Weights of a small GPT-style language model, trained from scratch on English Wikipedia.
Size: 11 layers, width 64, 3 heads of 32, MLP 192 SwiGLU, vocabulary 8192, 1.73M parameters.
Architecture: RMSNorm before each block, no biases in attention or MLP, normalized queries and keys, capped logits.
Training: a variant of SOAP for these matrices, 98M tokens, 3005 steps.
Each number is 128 + 24 x the weight over the matrix's rms, rounded and kept within 0 to 255. Layers, rows and columns count from 0. Numbers have three digits each.

# down: layer 7 MLP down (transposed), 192x64, rms 0.449, rows 111-177, columns 0-63
# gate: layer 7 MLP gate, 192x64, rms 0.439, rows 112-178, columns 0-63
# up: layer 7 MLP up, 192x64, rms 0.466, rows 112-177, columns 0-63
down111:138107145132136189135165134100108096113135127115109134115128178143128111131121141132116156128163178131164092117161096101092120158172147159151092102103083098129122166124164076144124118101150139
gate112:140110106102139090153089074148132128128113158076143102135146128116083116140130132167086145105119132142109136175174155129147141137133097099135104104159127167159153111118146105153142099140123112
up112:125145138099155134144165110098130166145105154133091131129120126139106143107153097143175094102102126156156127144115136149140120112144108105169145146148110127121121161131130139113154133099118134
down112:144173157139122147098172121125090099111127145129166112147141127136169149130147126122116134116124106070116129114083103118134136111106120123148133096077136135128109129092138126141180117132148122
gate113:085126139112112156169147123120085131136145134087090119146140095102108130146190144106119128099071151134156169134135103090107118095122108108138160120125130141166157098116108159159105118128122139
up113:142117093124142108128097091133139088163103169124127162119156100143132142137119124157153122108147145119131138168125140136123100154155143102079108132145137124193125135104102154144129161138107115
down113:122146137161094140135126139128152105097123129104150148102132106097155170161152099103171142111120141068050112108110138108088099106153118139143114137143096153137159118135118139169121151140148119
gate114:173144112162123123123122090087134136160149121089114075148130134144132158108132134136149087154064119105140161111155145141078115124164180095165095167127082123148131116095142145109120138133107142
up114:152117144135102140129136132128123117165137121103132134128101167149119112106138121105122092141195123109084150123113149124114116155093123118084105126133128120112087122123119112136162121131058129
down114:109127117149165130155169130120161114110124114162099158142168136129106102121169145133150127095125115165135106105137114100082140108096118182169178150102097132135141115149137108147175149158143088
gate115:174159164147141120149103120135110114136111117131180132115098088156099082138165164117149101155151157152125144166094079109135146109107103119140144150158157131167125142134127111164119158147148090
up115:144105110156068140115096170180130138141101156147115117086158125147159120157097110144104155112122111158109097148128149128108154150094078149150095107111131135113103125085098102121137118113114134
down115:152130109102119137126139152167127137162141115116126112102124111101122182092143123127124126169081158117068177127097144115090145116121089147111135108132118097098111097095147124089134157157112163
gate116:130177137084148090134112146094077115141145130153162137109097143125116155176129149133168150092151128077145118104118114107119113143177139119144147121146143125121137122109149125064146092065121138
up116:154091066123093183129098146144155162125130154148092081154138143125119142113148132148133095121116068138067117128128119132096099079158102158079137116129089132118100117137135120150148139073114140
down116:099136115141143099161110111092105154112130117120133161096147118103093107176087126105168122091131092140151086115099164158163116124183113086119160065141090120085144117150128146100136148058144114
gate117:141165126111127147115150138097093123177188093144101173114112133174108096091157141150176089133150121112093095107131084155136113123150140091107130161133125121132127109132154114085132112106125114
up117:117123164094142162103121125150141109143054143102130139164071122133175130179159135074115132130135114140159081155114124067124094121129081138100105114140157146183143167171139138161139118109146078
down117:128127156123159113080157124078092103161152156166156148079126110134134134119176148116148121115154107115096166116183166142138087151131116109101123142090155126120118099163133110162054146142138135
gate118:167146136092092127165133104093109144124160118127136105185101104099116134153110129129117165099098088138135119133146124124088141096144102092121167142134088160146062116129116126100159146129155121
up118:146139108132119126157103071124165136172141161103105103129134096148102126130130110096084110110115108168129084147115115125115168156178159121102126132091157153143110132155093140111119110113109139
down118:125112151093142138108136170134123088103084112098146171120093173137138121098132120143141130103128172112125166107127120104094114134105117120128109131153153189112112144125126112151163149137129153
gate119:148155105117150154125132142132149093143119093118157137134125111133088137152083127157093142131116127094109129114141120142134171147143125120140136111164167126146168119113139136110099093157150128
up119:113158107142129124147137146139126117122121144165142122137114130168128132109102115123158098135142101098122106157158130124105129097103125125140110136141164154093186150150142155123092144142124141
down119:164145168124108139171120140101122129110129133109124128142119084130089140160141146180084123121110144100123124150118128120089131136130122113131119089123106138116124130111114134160142110165122109
gate120:106167156077102136121147155080107116157134148127105116145127153155123106119137129127153102056104128113133144131121164109165072138154114148098156118104122120138160128111141136110141119150169143
up120:117141134148126109152121097192140147126139133127094107095181151112128124119115131109091138162145126140111126107163086138099153114123108103117120123178125171156132132139138093153103174132101167
down120:158111139119168131102186130077099092108148143147136138117162112138138139126101164129136151122106111104125117120130163110062145132131138097127133108138129085120136156120131132166109088107148125
gate121:142108124194136081171078097094120103148123087122171097105106116133119165113113138184148097103143114119077117193113110110093142138127129125095141115137118144133120092126139137102148112146122111
up121:126128137109112103119166107141137171093129185092107161118142106115129121144088122173175135136165140109110090105103126116145086140133123125145158150143125117117147121127138128110125177136084121
down121:135166131119097133089152141134150130173160113120131108144126099099125153133158151112047133160112100145114096145141129151128145091128128097152135119147090139143139122088101131098097125090096133
gate122:104129102123131202121119139125091171108137106105140158101098113119126148148082156139120093122144122123167163149130104102130125150122145104138128180135134124132095121105131140102103137143124135
up122:117150175111176132160152138144126129170113135125115126160149147151096110162149129113162144126138110112106080142133163120118131091113155151144163119164074135099126091126158166147135145121145090
down122:153107149103114110106192165124135137121128126120126101115153137125123118117143116078107128119129146182146149123140128123087147135153128158143154138089177108110140111121121147082101157084124139
gate123:150156131145104108136129120162104157115093156108092093121158106144160122125140087117149098123142150121133144153182109140125108153168073135121151152105111147166119111107110166125134166133096154
up123:154126081165132144089145097135108144082108164149124122096129099118116118116108120142141125098134097122097088089151149142165105100104157153098140130095136120152135092122100104155103109130135172
down123:145176101123100107141105141155165144097124120155049125134121119078159186097142174130133101151122139080127152126148119155087081148103122096105114116111126124176118106140114153139135145149075085
gate124:127148133130129141151070119110123110104107109135161109151109116106151110173132103131129164111127089078174136118106115122094153123135115123133126108102107095095150154115125086131132114119139140
up124:141119140130115102152103140105163134153112099061122116179133119140131115135108086148127131133130133115126156153131145172116135135120146126162106128114124123097075107099132137119155125150139153
down124:096145114133125100139083101110108140110129137133118162089105132082121138130083138140126150114145120118119119110131172095167086112137106143108152123088129134101144126143105124096096152107093136
gate125:133148077138145132100081131144074087127127104129175107132142103092092118108119103177142148174118153104155132096142122114132159174075119126126162164147103143149118075121126126101126132141119145
up125:169140170132152148111144078130138118117139140133115133157131098165138165137112134129158153088152099123132088155151122102162149111117131128154145153114113156131103160138142130203134094166149164
down125:136155131087138128161076136088096096125153124120150112154093116134145195132146124150109118130132115096095099163121127096093125079139136133131119128090130116139146137148142107112171157090115141
gate126:134161135135127121168111179120081146103095147120141164079149145137109104152140148110144109115139160107157133172130126129131160111178128136154126114115122103153163125103125139114127141154159130
up126:096118117124165190131155149111129150182151108127165154148155149100094158090114160120125107112124119134151109133077152167132089185090135111090153118134166130118118103104147118131122115105104072
down126:196115109095153118116106132119134161106135120126125106113086124126129117138127127143134147091170145111104108129177086166107167150086131102172176125110141137126149143149159154154144091137149104
gate127:139114103115126125107126168095103101119137148123141099121135128124069135147111125160131114090087065154107141157113140171115141107144181105131148122165119102108141101146117126130130142098116141
up127:082173194144122126118153153175102136095166132114125181123121123145126161122116110141144134123103120111137106096083118102128133140122117155167176130107121134109117147170118121145141156096130152
down127:142140100160146152141131159116061152143108135167087123123119119087128148153123128123138143150095157146169106153131130161135123108137105143117152135150136103096195146133144133101104145118159153
gate128:150115155082108148090091078106119114145106121126125127115110120133132143138136137124091135096178134134163141128113132197081129088142120131110170124105144102126133135139165129154145110073123105
up128:140094121171158116147110105090138109133179155188136127143137131108090129138150167134207140081102119120092098194115142120148124163120141107106079124126147129139125119140093137124131098148111143
down128:207135128117159127123132162119121151127139106159129156136169146197098083135114140117168194085138107143131131109133138142142117152128116117112085117144148109129174118129192131133141135111108153
gate129:133122114140093100127115125146154112127160154155099127132189125119148088100153138154113146151094106107134159153136145089123147133123148131099165140142116149149148061150128088124159145107161117
up129:109145069112083108134121094148104165123126083112105146131141161121131091165101134115145143150132103120150156164118137156148107084124141126131141096146089137129136095154152111095149158120128125
down129:138125113152150146121096161156155094140128141135132099113162112126103124112143147153157133150127147114154110123124138080152129151144150114132102115124161103140115137100081129089125155130161121
gate130:108131156128180083155095133161127149119161150100137112139155144167143093147131124109108133116139109177128159149150130119145129117145133119140192139091122129106115128137144146180103118122137111
up130:127152158140129083150172147124107143099145085143098125142136135154124110121102111140076138123133114124135126149127111158184089124124108129115120112120131105161126150117096136148164140113127127
down130:167117123123152151164140173146090131134150143097122112154129112169141108108126134151124111126095162151145102135103089130100156122136147119158153154180121108127125108123125118120139114140167149
gate131:088141100135112112134150118114121118105125133129125106143172093132105113143168158095101116149147141083096150142150133099123143090130147107144169111165085123200124097075131098121127083159141144
up131:143150143140130123107128113109149123172138138121126122146112130104170129135068110145168097171125114133146147147079145133099124143134110116091120125120157095131124086136167153137131117114142162
down131:137118148123132099132159144128160076118145102092141134119135180143151130171097115116103151139142110164122119086137180165189126135112146159168137104130118130125122125106164118121129132117119131
gate132:127129113125096176104127173117118110113105102100093124138117087150118128150151116129114115116139117099163102143151133139145146118124137138188148134100176118121153075120149163134100152103112154
up132:101136153152138140117150100108129110115139118151151128128078066169145119110135118156119162111133098109109101151157144125147133115125136129146121089169134136167102086084118107100114131112172140
down132:127136161114157133090050111129085116123161144115098143111088148144109141119148163105124140119130115121148135130137130156169095157120121135095092104133112132117082144143101163155135088134144138
gate133:165158101139121148117126159083125112141150148127151083130170115128147138172111141126118140101148114144120179106141106134104107123143121109113141175140148102115139140195177091113126139077128127
up133:107149084117139129139117124110110116136144100122184144159146105126159150182135148132123164142113099105101124101118143121128100101083145131150146183146158122156124128135145107124104130100140149
down133:103146174138151122123128104112211129120119121149109120104113151137111090126122123119129156146156126101128075117123135151123107127166140139112125122145135149121137134075122163127129177100150170
gate134:113145096161122100090129130143118111129123132104140117108107148100075119191135148121092096100139127163135165140123144129142102112139115091126149111118110156159079087120165159136113172155164125
up134:071145152121085136104126155133108121106100103103118108126134129126147129139138138130153152116111198177117096150093129117111146116129160127136166165108175176108134129131161135113119120131118148
down134:127116131118141114124179140145019170140124148118122128103109119134103098101125139138104141129124144100118104155053106120123124105133118129109159114084126111137120124133113145073115120124167141
gate135:128160161107155129123102110092159142128136138142121125091123133136138141145158138157128097142120083103161133073144132149140122118114116079087139145095135115087129126108122133105156192102151125
up135:128122112154116116139128139134116134122114140106173134144097126109131091130108094088134173154109137102087158118149129140090118136100124170160117100124122168164103118128130117152123102129121081
down135:159122148123123119124106134133109134115155110136110138081091138121160155113141146157103110105150094148117160133122115125139141083097107122112153150122078160102126131090167140096142112139152126
gate136:160184111081134147114154142129095117101164083113134116123143117167137057103161117184142137118088112167113112119089116149149148113083119126142113089129117118143099084132100132103145161144114129
up136:149115137135127142117146104139120120112122127110180135130081114130162159109098120119128118163170122089127097155073101062115124132114142131120138139156102119144133138094149117127116112134139153
down136:106097158172147155095080118114100138101117123160128124127146155129136178138126108087154119109142126111126111128151135119092137132128143130127106167117125159145151143158148103074106168103105125
gate137:136143081127139122112094119138141101098172143153121121112098123158142153097119133108141143115105132089157124127164140117118188146095113137154107123104176166099114098135108125128104135132162113
up137:108145198122150143137131141118095077123133094082106109150137131141117085176158117107145176154115113177161141133140111091130114119132117151136150169110109145111136143151144116148155104128127117
down137:163133088123130118101127124162134176173165117123151134098120132127122128118085101149136163105121112115145145113124129160090177160139133102130106137115145103139119135148153107131116138163166174
gate138:108142139113134140099099098138130157129138123135105123123153093133103120151176123124166126164140137144131125160166116104082163111165145136107112110136139123111149142109101144132157116159151097
up138:097123134137121144105096138122103096116143100129128149113139146123143117118097160162160133115114113115105166139155097105099121141144126116152127133112130130102073091124158151149146131095091148
down138:123125171123128125144127142145121107093122114126135145101118082097114150140123150127125143152133112047135140129147072138126108139157132103135141127151095103119067115137143143140148090140130113
gate139:157141131120132126133106109143134159106091079130137086135125103131152083120134091071152123118139116096108144135125112144121108144130148096114121140141152143186162174159145140081144117108167120
up139:091124144149185132107142146137094136116138109150115132104154130142137102146174118129161091177114157112127133085139115145171129106108133140099152129123146107156114120122128154127114077130114122
down139:132088075137149150119136174131159110125124144143142124113112093146175126117155125127111135152103163106091138095149117135140104143115129124099113145126120161130099129091086091157140123126111101
gate140:146154136074178123165109139139114063157121154120114138128121099140144126130127134132105104124119142136150142146128108092122128161118171143109154138163148123086124139154107069087110136119146100
up140:165134110106103176122104132152147157094122169156093126115141136147138116155104122124112156144158109147151151127137141086109097142118137138137136114135165139100136131105153108136114161096120108
down140:137155135092106114119146149135102115119137136088109091119125127120106125161158138156135122113061114125127122133124067071153129113141134147114124119135129101144090147109128113155117075146138128
gate141:177139090156157120186139161145106159158147137146151119088135130165107102144142151128149120094109140103154160139114107168142147106114138121135124145132138124097103106082152126105148132219143086
up141:114131100087188100170170130142099124149129153109157156088137112148110089135124143089173117099105163137103112093125153129156143086111180172139125094147129169124155122121134167136129157150153097
down141:122144106109143114138081121120143096170150156103154118137106140120148106102089159138108125072102132095117106112154109085154160088150163113133156113124110096102126120104084159132159132102104115
gate142:115135153143097135115103112133115131105146140103120094111123142121163108122169121143138142139135125101131131145144137135134140124116085139120172159146164157115146063169157123089137137148107142
up142:133154149124098136135125127118126157159109079098144143169138099103114104113152155104130103146133155152104088130100121119128096122118125084122116121198092137122126114163112111115122157135124110
down142:135094162130121147093152098115144057133114119133128122101127100116117137111121105116096129164140129119142077117121149153122084118129135144122114179126159139141141133108107111099112148114103135
gate143:134136139118123144118090114114177119114102137131157144125115140112141169115128111163138135169170127107149110108119090121127143098140077119060133097130108125102134094135129132117113094133166121
up143:108125113125143116125109133143124136132107121110121120136136114122115172129092082080079144107118150085112129155085119135116129123125107093115153136150121121108146140151149139201085119153123124
down143:130112150113099128136143085119092117160131148144117116125152143150117152119120116179155123134138097105139094119114098094097116079142115130120146112124124089093129091105088131103147153108161132
gate144:126112143130155081132116110098141160145132132095131125118087135141129138167079152115147118094134158065135134112115123104098162159101108089135116162129115138164154110092128114105168144106131089
up144:111138110142136088122133132125058114124142119101178146132124077085134078117135103119100163124107128179097114154141102073106110182135179148130095126124136140183103123156166116174136144140118139
down144:159149101105099186093134129122173129114115068190083141160107089115130171121123104153162106110114136101147103125135126165135124087120136177134134090160172114088126109105130101117089128071081133
gate145:126103141171170095115152113103143148113113149100195109110122124130132166097152114110128168106127123122132168111170110089144137123114163137114131129121177169123166082173173107136112123108180094
up145:127167137104187161108103140091170100105125104136120120157111112073099118156171120093101174163117161110145116128112104090113147086164090121107110126137153137154138124117098153106141105131161107
down145:158091110161110107146182120116213129131124126152135135119137129158113095124125158123166095093128102146152114126143159115103138167118142179157165138100137138117069161134100127137133115091125097
gate146:116138096124129121100107112131115122118108119075132098175116144144112124143134129177123086178111112120116137120153100141102116135086140143115134091149132115119176131182152117141095151105151059
up146:144134090125130153158108140121179097134152152133116130119137126150087142168132137119134138113148131096153136161099169122137123116085110118119109112129138163137155116147090140113128219160126158
down146:101132092120150133131105141087128124096129098168128151107170174132131154118168119116136132106150115137131148131130202118127135125090136110102063159111151144090140117146124094128129143126129149
gate147:133152070075118148159134142139167164132161136089114112109130100128134099104165145143055105097143103109143129102114125141088136112122111132115125132145141129112164157139126115130153148083135112
up147:142146117092132129170113139172118129158153112102096151073139131155111097101133139175123130191104103137073149150136171098149185125113171125128126147119111132132170104169137066149137132161136101
down147:113111092142120162168126122142204124087100146116119089145129105141096078142161117144130082124178153091139126162148135100125058127137125094148112143148112159153142170094128119120110147071090158
gate148:135153097085157148063135136108100155077162159120154157104157091126155097130112155100141152109131138128133150159120164138139082105112124125109190148104134113132122144128138110119109131115112122
up148:109117118110147152135134145174107136102123170162144125129151105112112119123122056105128148128151109127130134179146151140112124068097124148133127111141120139143115139107117129159145125110146130
down148:117105109117112141159143144146120140136129166133109151132131115119144087144119155092149173144101141119144132127117087123134144153094128131123177108140126137168146165103126163112119135162132131
gate149:157112114136183102125130128127082104115158131122157108161139131122128105108132105107112120158117160117107107140182059090122139135135184123139132145123144126181118116131142150128131137151160124
up149:126100122133117129103111139132108118133152107161157137140154110062161145101120149157083131119123124093104151152107152147128179115138117131152117163082143108105099108145177110102200117131136120
down149:095126151095139119103046106140115112129127139095130150110093107127115092151104127131130170092182108098140149101106136120144147166146132138083120081095126120102071126159120115140133129095141119
gate150:142130140142116173118157159087052086111110086153127157164075150141117137122142151097157082143129136115134103140145129148083087123101132091146132103155136157133154130101172146170126100131123119
up150:087096163132082159138143150157171133104141123141125130132146134165159155137144148131150100152122135096109132126114083105153123119160120154066142128087147089163136075094162133132122138159195115
down150:146166146096176129152124157144154103144141131141164168118112171151159102180096139152110128113121131136169126110105159120129133155113115174121161144123112099153182141140080130142108152092153153
gate151:150116134119153161134126133108054125171117129103102138173153160152135131098173160141143143120157134127152117097125117077110108104130156144116161111104124138154127095106158114090162125136117157
up151:154127182153134120143154158105073118138094113127142135155162181160156163144120147110154137167114118158172144113153133125099078098128115109135104121113121109106138064122187112103132142136121124
down151:102113179115144153133123091121151108155124116081135116121097132144094112147107112155141146164148071086141119128113149078086166126182154167109106136147109123138120141120125111113138140113126138
gate152:160138097132140158130167132085100125138177161108105145132105093134126136141164127118116079122159096153138126112123136108111103132124106116095110162100103139114133138135124117152168148074141103
up152:156176149117168168137135111089149118120179176142124114107086131181141155149157116139128085106137062151136089154115134112117136148124132120144140113135091099072144124147094085137144140105113105
down152:126144132165127125163144141167134197115170119109112121137116147148147151146112080139143109114133154101126134125109091135086113131144189143141129114149146118176123171100142124140112115154110159
gate153:133112138112163126050122178150115084085145164104145103122147122147114146162152113126166149141169137108137096162117125154099139121121142157115128137095116126139136138182110142110164103109150184
up153:115154177142120155159150124101138137118099149165089174111140159092130163134147106147112126120146118100161140097101112159129121105164127150100153142125117116143089115087093091128119129128158123
down153:115102159125085115147131108149140150134147102100115119120100123168148122130098138117104168110116105172104181103159119164148115115136128098163084160155169129116114135132156086126120128180108116
gate154:109136118081114154123123088129154121119085126165095096120165132145101150151143119117104109185164134117134137123146089118148144151137133149131173158120136111157094068121142107125156092127148109
up154:097160137100133147130156120111124132166113097118131158093155104155148133112116105136109119145124128097157157093131110094107095135176123115153168125146122120114144160103161152084143137115111139
down154:110128118116095139134167105120136127131110139180158119133187130124106128135102149151125120109149106108130141105105158142098145140144141102094107118100091095121065141127150131120143176132094126
gate155:154134108084118161152126149148135152166145100115124148141103139176125120100077088140155108097127169096128164164153124153119112145132134090115108113127164109107115140121178130147130120117166161
up155:160097148133117161135119162137160168100130084100149169134138096135098133124147133110124100137113086138109174136168103138137151144159082116153129172092134144124107127129085167117137111155130138
down155:124129121095162163147106138151183126141120162117112163116093108133174087168109188124133133117135127102156105119102135151138134127146160063110120085149138150170137124092144142143145127142130123
gate156:155089157137127098146137146148097152140142158101166130133130133181151132120130123161114153127135092148121161117146104134116110141160123123167160159133112095141141111090174117132111116135122120
up156:109140141146099135110122136114126151124135165148108112113111133102171135138160112113100134146169086126114144163153168135124114098106108109134128122143112110114158167143135146132155154105148138
down156:138127143111113108129185135090126163166126143107127126133135163106092136086156098157118120157113142118147151100110122169125111117121150145115120118114101126108120164149120114101102133156112134
gate157:152134146112142162133097164127180086147079120120163124140139108132113113091151093146115062146122150128157131125096098143121155130137133106150153125092116114105140112110141155107128125141141132
up157:110132130118165109098104075175133147149110121118126116158146140139155148112126110124124146113128142060131145101102101129126166095136132136147130101149111128137162133160092130149131145131121149
down157:107111140121107135145093085075073130112141147147102151140143116110110144139140125117103113117131149129092171104140172149116104171132137132132108116154133163091136124132135143104124153128122114
gate158:108154092130123123114085106107110127146142124128156153136202148120111119111127185158142107145152100126132105111112154155089108072116134125112180121091170094146115152124083124132163136123149115
up158:096141087154140077104145095112087088165155105138112141099097160109109109096128123122110134102148160112120128106148057119115150113058198116121155091128171170145106137084142096155126146171142135
down158:185080138118138105155106147139165113073155141105119107148109143159126114109148140119141108160152172118138103092164144085076132102158136128168153103103106109135130091142087141133083075095109077
gate159:117117121090092136166154106095115122120102140121134146156134138132148135147109115109114175123115132121105129154141117142115154159138139084141138148128119154120122137156151117154121134148094112
up159:129145160119142110131134159091164148132091159100114103097100157109130133129105153129139107139108129165153129119155116160135116128129115120103123132142131117143114137148135127125083124138118111
down159:138122118120135104138096091127097169093139121100146155126109094156117133131110119147137092160124148140131114122110109103104119100129112134117124116143127121109169106108123113130122093119137111
gate160:135143102100113154121108094119125122153158136132133128143143106094101134126163155126120133153196121102136125112095104148108089099109111114098133124163118127090107079131166144125152162090130101
up160:150088157153112115147078135125084174101126110112125110127121112090132136126142110134129132165114126123110163122104156177115153142051100140122171110101116108131150136129148108149159102124120105
down160:108120124140170153118113106108086114131123131101106122093108147131131157135153119108114151112135109132160101141148112106178155166141117096136118142140102151141178133086170153090161166100107095
gate161:114142133142127100108161121099122126064154121145160153077156104169134088120094157133151146084107118152117138118150156107083160117149135128138119172133094164132157137115108124129165093115128097
up161:105157124113127131126124110130138141111088133116108095120116102083131116188162147126113131122099102149165117094132170109184143114112153096085094099161126042181064133125138123076129146172146147
down161:130177138126117116146165113155131171115100131103114176142170115096143149126179117144168134103149096134137126140147133151157135138125123166125121165061158155070150092181112104119124153141105130
gate162:124137119162116129113110160092109175147134144121155107124122168129097127136150171109076119097138118183127144112141126161127115130131109107095090144126101181130151130081133139168154086108140138
up162:155100160141119135144115138122116151140142104096120112102116144071142171085112123095092110154113184122137081128065173109109119157104130135119120094140155117155141122121128146125145146102136117
down162:162201166144142104105097134126126114144166123168126174130149129068125131086110101153164142144127143144134146137105083142074114113107142127125124132114146138115142161159133110127133122164114155
gate163:131140120129126147109144114112133108149084094118107084117104148157098125148144125128147090104119128143125127108170111110147131130128095105136166135141144097127118117144136136147070142175198139
up163:186074111153120138101166132115114086126164110161124111164125125129132172133123127155107143150162133127137120099126128132102107104139101130154123090144119147148129116120168108137153124135120145
down163:128144143142137121148090115163111152136134131137120176135151138135168153141117132111133121139145148124176167085180131134160146124156091152124120116133145136157134098124147139086151126150109111
gate164:120154104125164093142090100109185110121143143140116141128129100115153124124112109149105126102123123128111111106106135100110124129114128119149105143150143101139181117138156114119148102154145133
up164:083116102090171159149133167138076137134127095104105085157120111146115115142129120113136147124128127154113137129128115090126146152100125153124108122139096165162116078107149135112126144118105126
down164:112093153133116102106099125153213139122121123174128127149143146139137128125110123107117112118136145176133127110143142157138112138137121175133099129114160118113156167144140102107128126173092157
gate165:160128132138150181120125129103087133123113126126124140142131102116100093117200127144107109151178125148123109123098122130107147110156124100112167136178121141108136135183137118153104101112175115
up165:168182124150109120129111118135105154171157131114112141140136140084108079109170088166125098153123108129100056130127137121145169138066149108092121110118125179114102132133134105198085139111139143
down165:075148161169075141152128080153111153142166136116141163105096119128139106098112110133136112152131124118083120122085104136157103136124126112137176120141122137143164132107154154155068137117127153
gate166:145159134117175163150136170092100166106130135139127112135136155185167131152124093138102125114106094126154147100127153150114111098107126147126116131144147164127124152110130162123142145107128134
up166:169109139138137110133129144148098153121095138150083133128129171135111136111153107094117108157170136118109150166146127154121143143095146151118135118130161152129157106145131101182127160137111135
down166:140131106156152173108134138078082128129145127144123136147163153105144141147112103155079109133144113085187138130154121111140161112117137109142118132177150129102110166127107154125141110111115166
gate167:168106111134186112137134106111130134144128104120134099137113068147169118202148095129166102135119140125126126161138081118115145126118060108102123114135120087117118110116131104140121145135163162
up167:138098154142173156104084108115113139117078142152125115076139120116120143148144125132121119130142134106165145130131112127153170118136160154089112131067122106167091141134091115125102129138127146
down167:139122142146173138140126103146082165121106129123130104128169120128169146146132093096107118126152110116141116140167116092107103142057130167161127110149180119090129150137129120156135105156072114
gate168:099164141142168139145091115109161145128141127147129115101129132179126112150126146155111106090154106131147136113105147146105162116142110105062105134111139124120145097130158140101108197109177112
up168:098104098152097130114124125123158127132169173103142115126135085164131117114127127164092147102083121177110124152145089094132117121156163131112147099155098091145135127136117145133116126152111130
down168:129128142097165134131121116117139129126111104154130132137106142103128182096135102152157099130109119166155160081152162140158138147144107130128162172143139126081137105103123133100094168120161155
gate169:116134136112161123098124120174138152097126103140139098158122132131157122168147156134126130119123191113132127109150153116102118123118123152133155124161126137133147093142161120137145118116114139
up169:133155148150144120140130118113098068163126153111153159108103128136127123111125110175099129129140159131139122162142141108143145144131147124126116137131115076118158131125125160123104127147111129
down169:123120148126145142140113138123042122128142122153118121145141114132116142147134137155144123100104130082149157116157109123118093086094121105134133135117160099119125094118124119164106128115151139
gate170:158146093140115165129136139142127110133163144105129118093127132169138162141135128087094071113166103091128137168053141166115085136106147132148123151148146120141172102151167103127153114064146122
up170:110097083104159144160179156126067207077143078146093144168101135136126141126151098126097144154167156127137145165129166169152126102098096111133157147168117117115141150129120164115120109091120118
down170:075108132096162115132135120118073133127106146092104118098104164124172135152096083139124157069073132111164112129120152141116110142141132130112154109171147102112116139176107109129075126139126131
gate171:145140112088110141133095105144100099171131145114132129116108116140122134138135111157109088110151112113156083135059168137102151114135128102150088141146081087141138118150100105112165132075122140
up171:143134150186119143096104182092116148138153143155100142143169122128086164150109125094141119109113144072135150106177137190149144109132091148114154130110100159125100127119102135145101130148144141
down171:113103121118125135092096184129149129150205107132114127106163119124096136110128164156138166143096152119138122091105176195155127127135127111101131154164122130106138162133122150088108146083143133
gate172:143168099142143133118132148133118134156135117127140129166132146111115089157104108128134104183128192095160083107145094120159158143144117119136138121117126139152128100119098126138136121165148133
up172:144108106149130121135116129115127124092107112145095123167065157095131148141137131095102147108148153111106145105086122152110133146151121155138130097121154135144143110152188100131138136116128109
down172:128147126133099149148136094135127109102134118132092148129108147104143170125159144124149145130161124108144091121113116166166106125115151112137141126109144093116135095154142069115153120135102136
gate173:112122130169168114171095120124096095161166133082163145116135110165109125163152145107095137111120119077117120121135150150146107140126121109165103133142162089145125138120142127139139111099142086
up173:158138135106178096108195092118148132139131138108119108110094141093141111129092089115140133130114149139151109120144154169134128127144126117093133164146153155153154163116122106106169146139152141
down173:162097133158114132109128119142152101127109123170153084132119135156112128139157118125134119126136098127098117135115125097127189144104124162126173164167161113135138161123126146147141101166092110
gate174:119141115137110134160085146126125116136113090113147135115123180185170134147138133095134108131134116118141166156084141119079071069127166161089161174145117143088130149127107127090140139100138100
up174:127146066143131141177115120148135079150135119090152115112120167120131119170107152140118147129168142111132119155178090116070139118143173171085133135161096134098121127109096159066120145145118081
down174:141111158083137122149142190114115162132135125141112067140115166117076143085165127120121174123091125123084134110119140129123131126117190109163165163132114158139093100107103110147154144092146142
gate175:154152128153177112103166090123113117142130163099086114136153086140111162127086120132124101098132115126162140105148142133112152096120151136154166088115118205087106113154139100128169087148158119
up175:153071115115115122101131119130164145133164103133193107119101107116102141110119177144136126136121111177120094170139109145128151111144076151108121159130107105153127116123082135129088116138162141
down175:098135147121105110105104099116078071127120085160132194117113152103138148111150137152146185146113170158150149135150118132135139106128133133167160119126179127138146118142124148130140110117165123
gate176:124124104110128072156139141156108119064144124099117119133133115126140146103076130127076121152149128141120076138102110136125121153103122111158133134150126137142139114108113082120140107069160093
up176:161147119105140112184148145118149098134129134125120139090120090184178104112102152122092140130133097145128081110106118147139123128134118123126132120160123137149188174125099120140065160107155103
down176:147117096127092153145111127118122135091111143125126085092084102102120145102100085145169124131120132078156102121151119092176113127144135142147106142146131126149109145140136128172152132053116162
gate177:092122152107106138158148122142069097117094140130146075177136145129103116107141137143106132164163141120161142108111109101114117150150164116111099127151133109146114106123154129122146140097162118
up177:124141142129150129100166130143151146129072107119104126110136125095089123131159120105132128093171095114084124102126126135148139131139125074113129126132122173121141123146151138128091144144136095
down177:149140141129093116099092113102174120100136137136132144136136079117117137145106113105147131117105152143134111111146096156094119087121115144113174108135143113132149123073120116136134117090084125
gate178:111110084139143132100079132102118156117123118107138133080155127111156086129121080142186153098176159122098114118140151137133164175123125129130165128125135107132112150135113143100088104095155119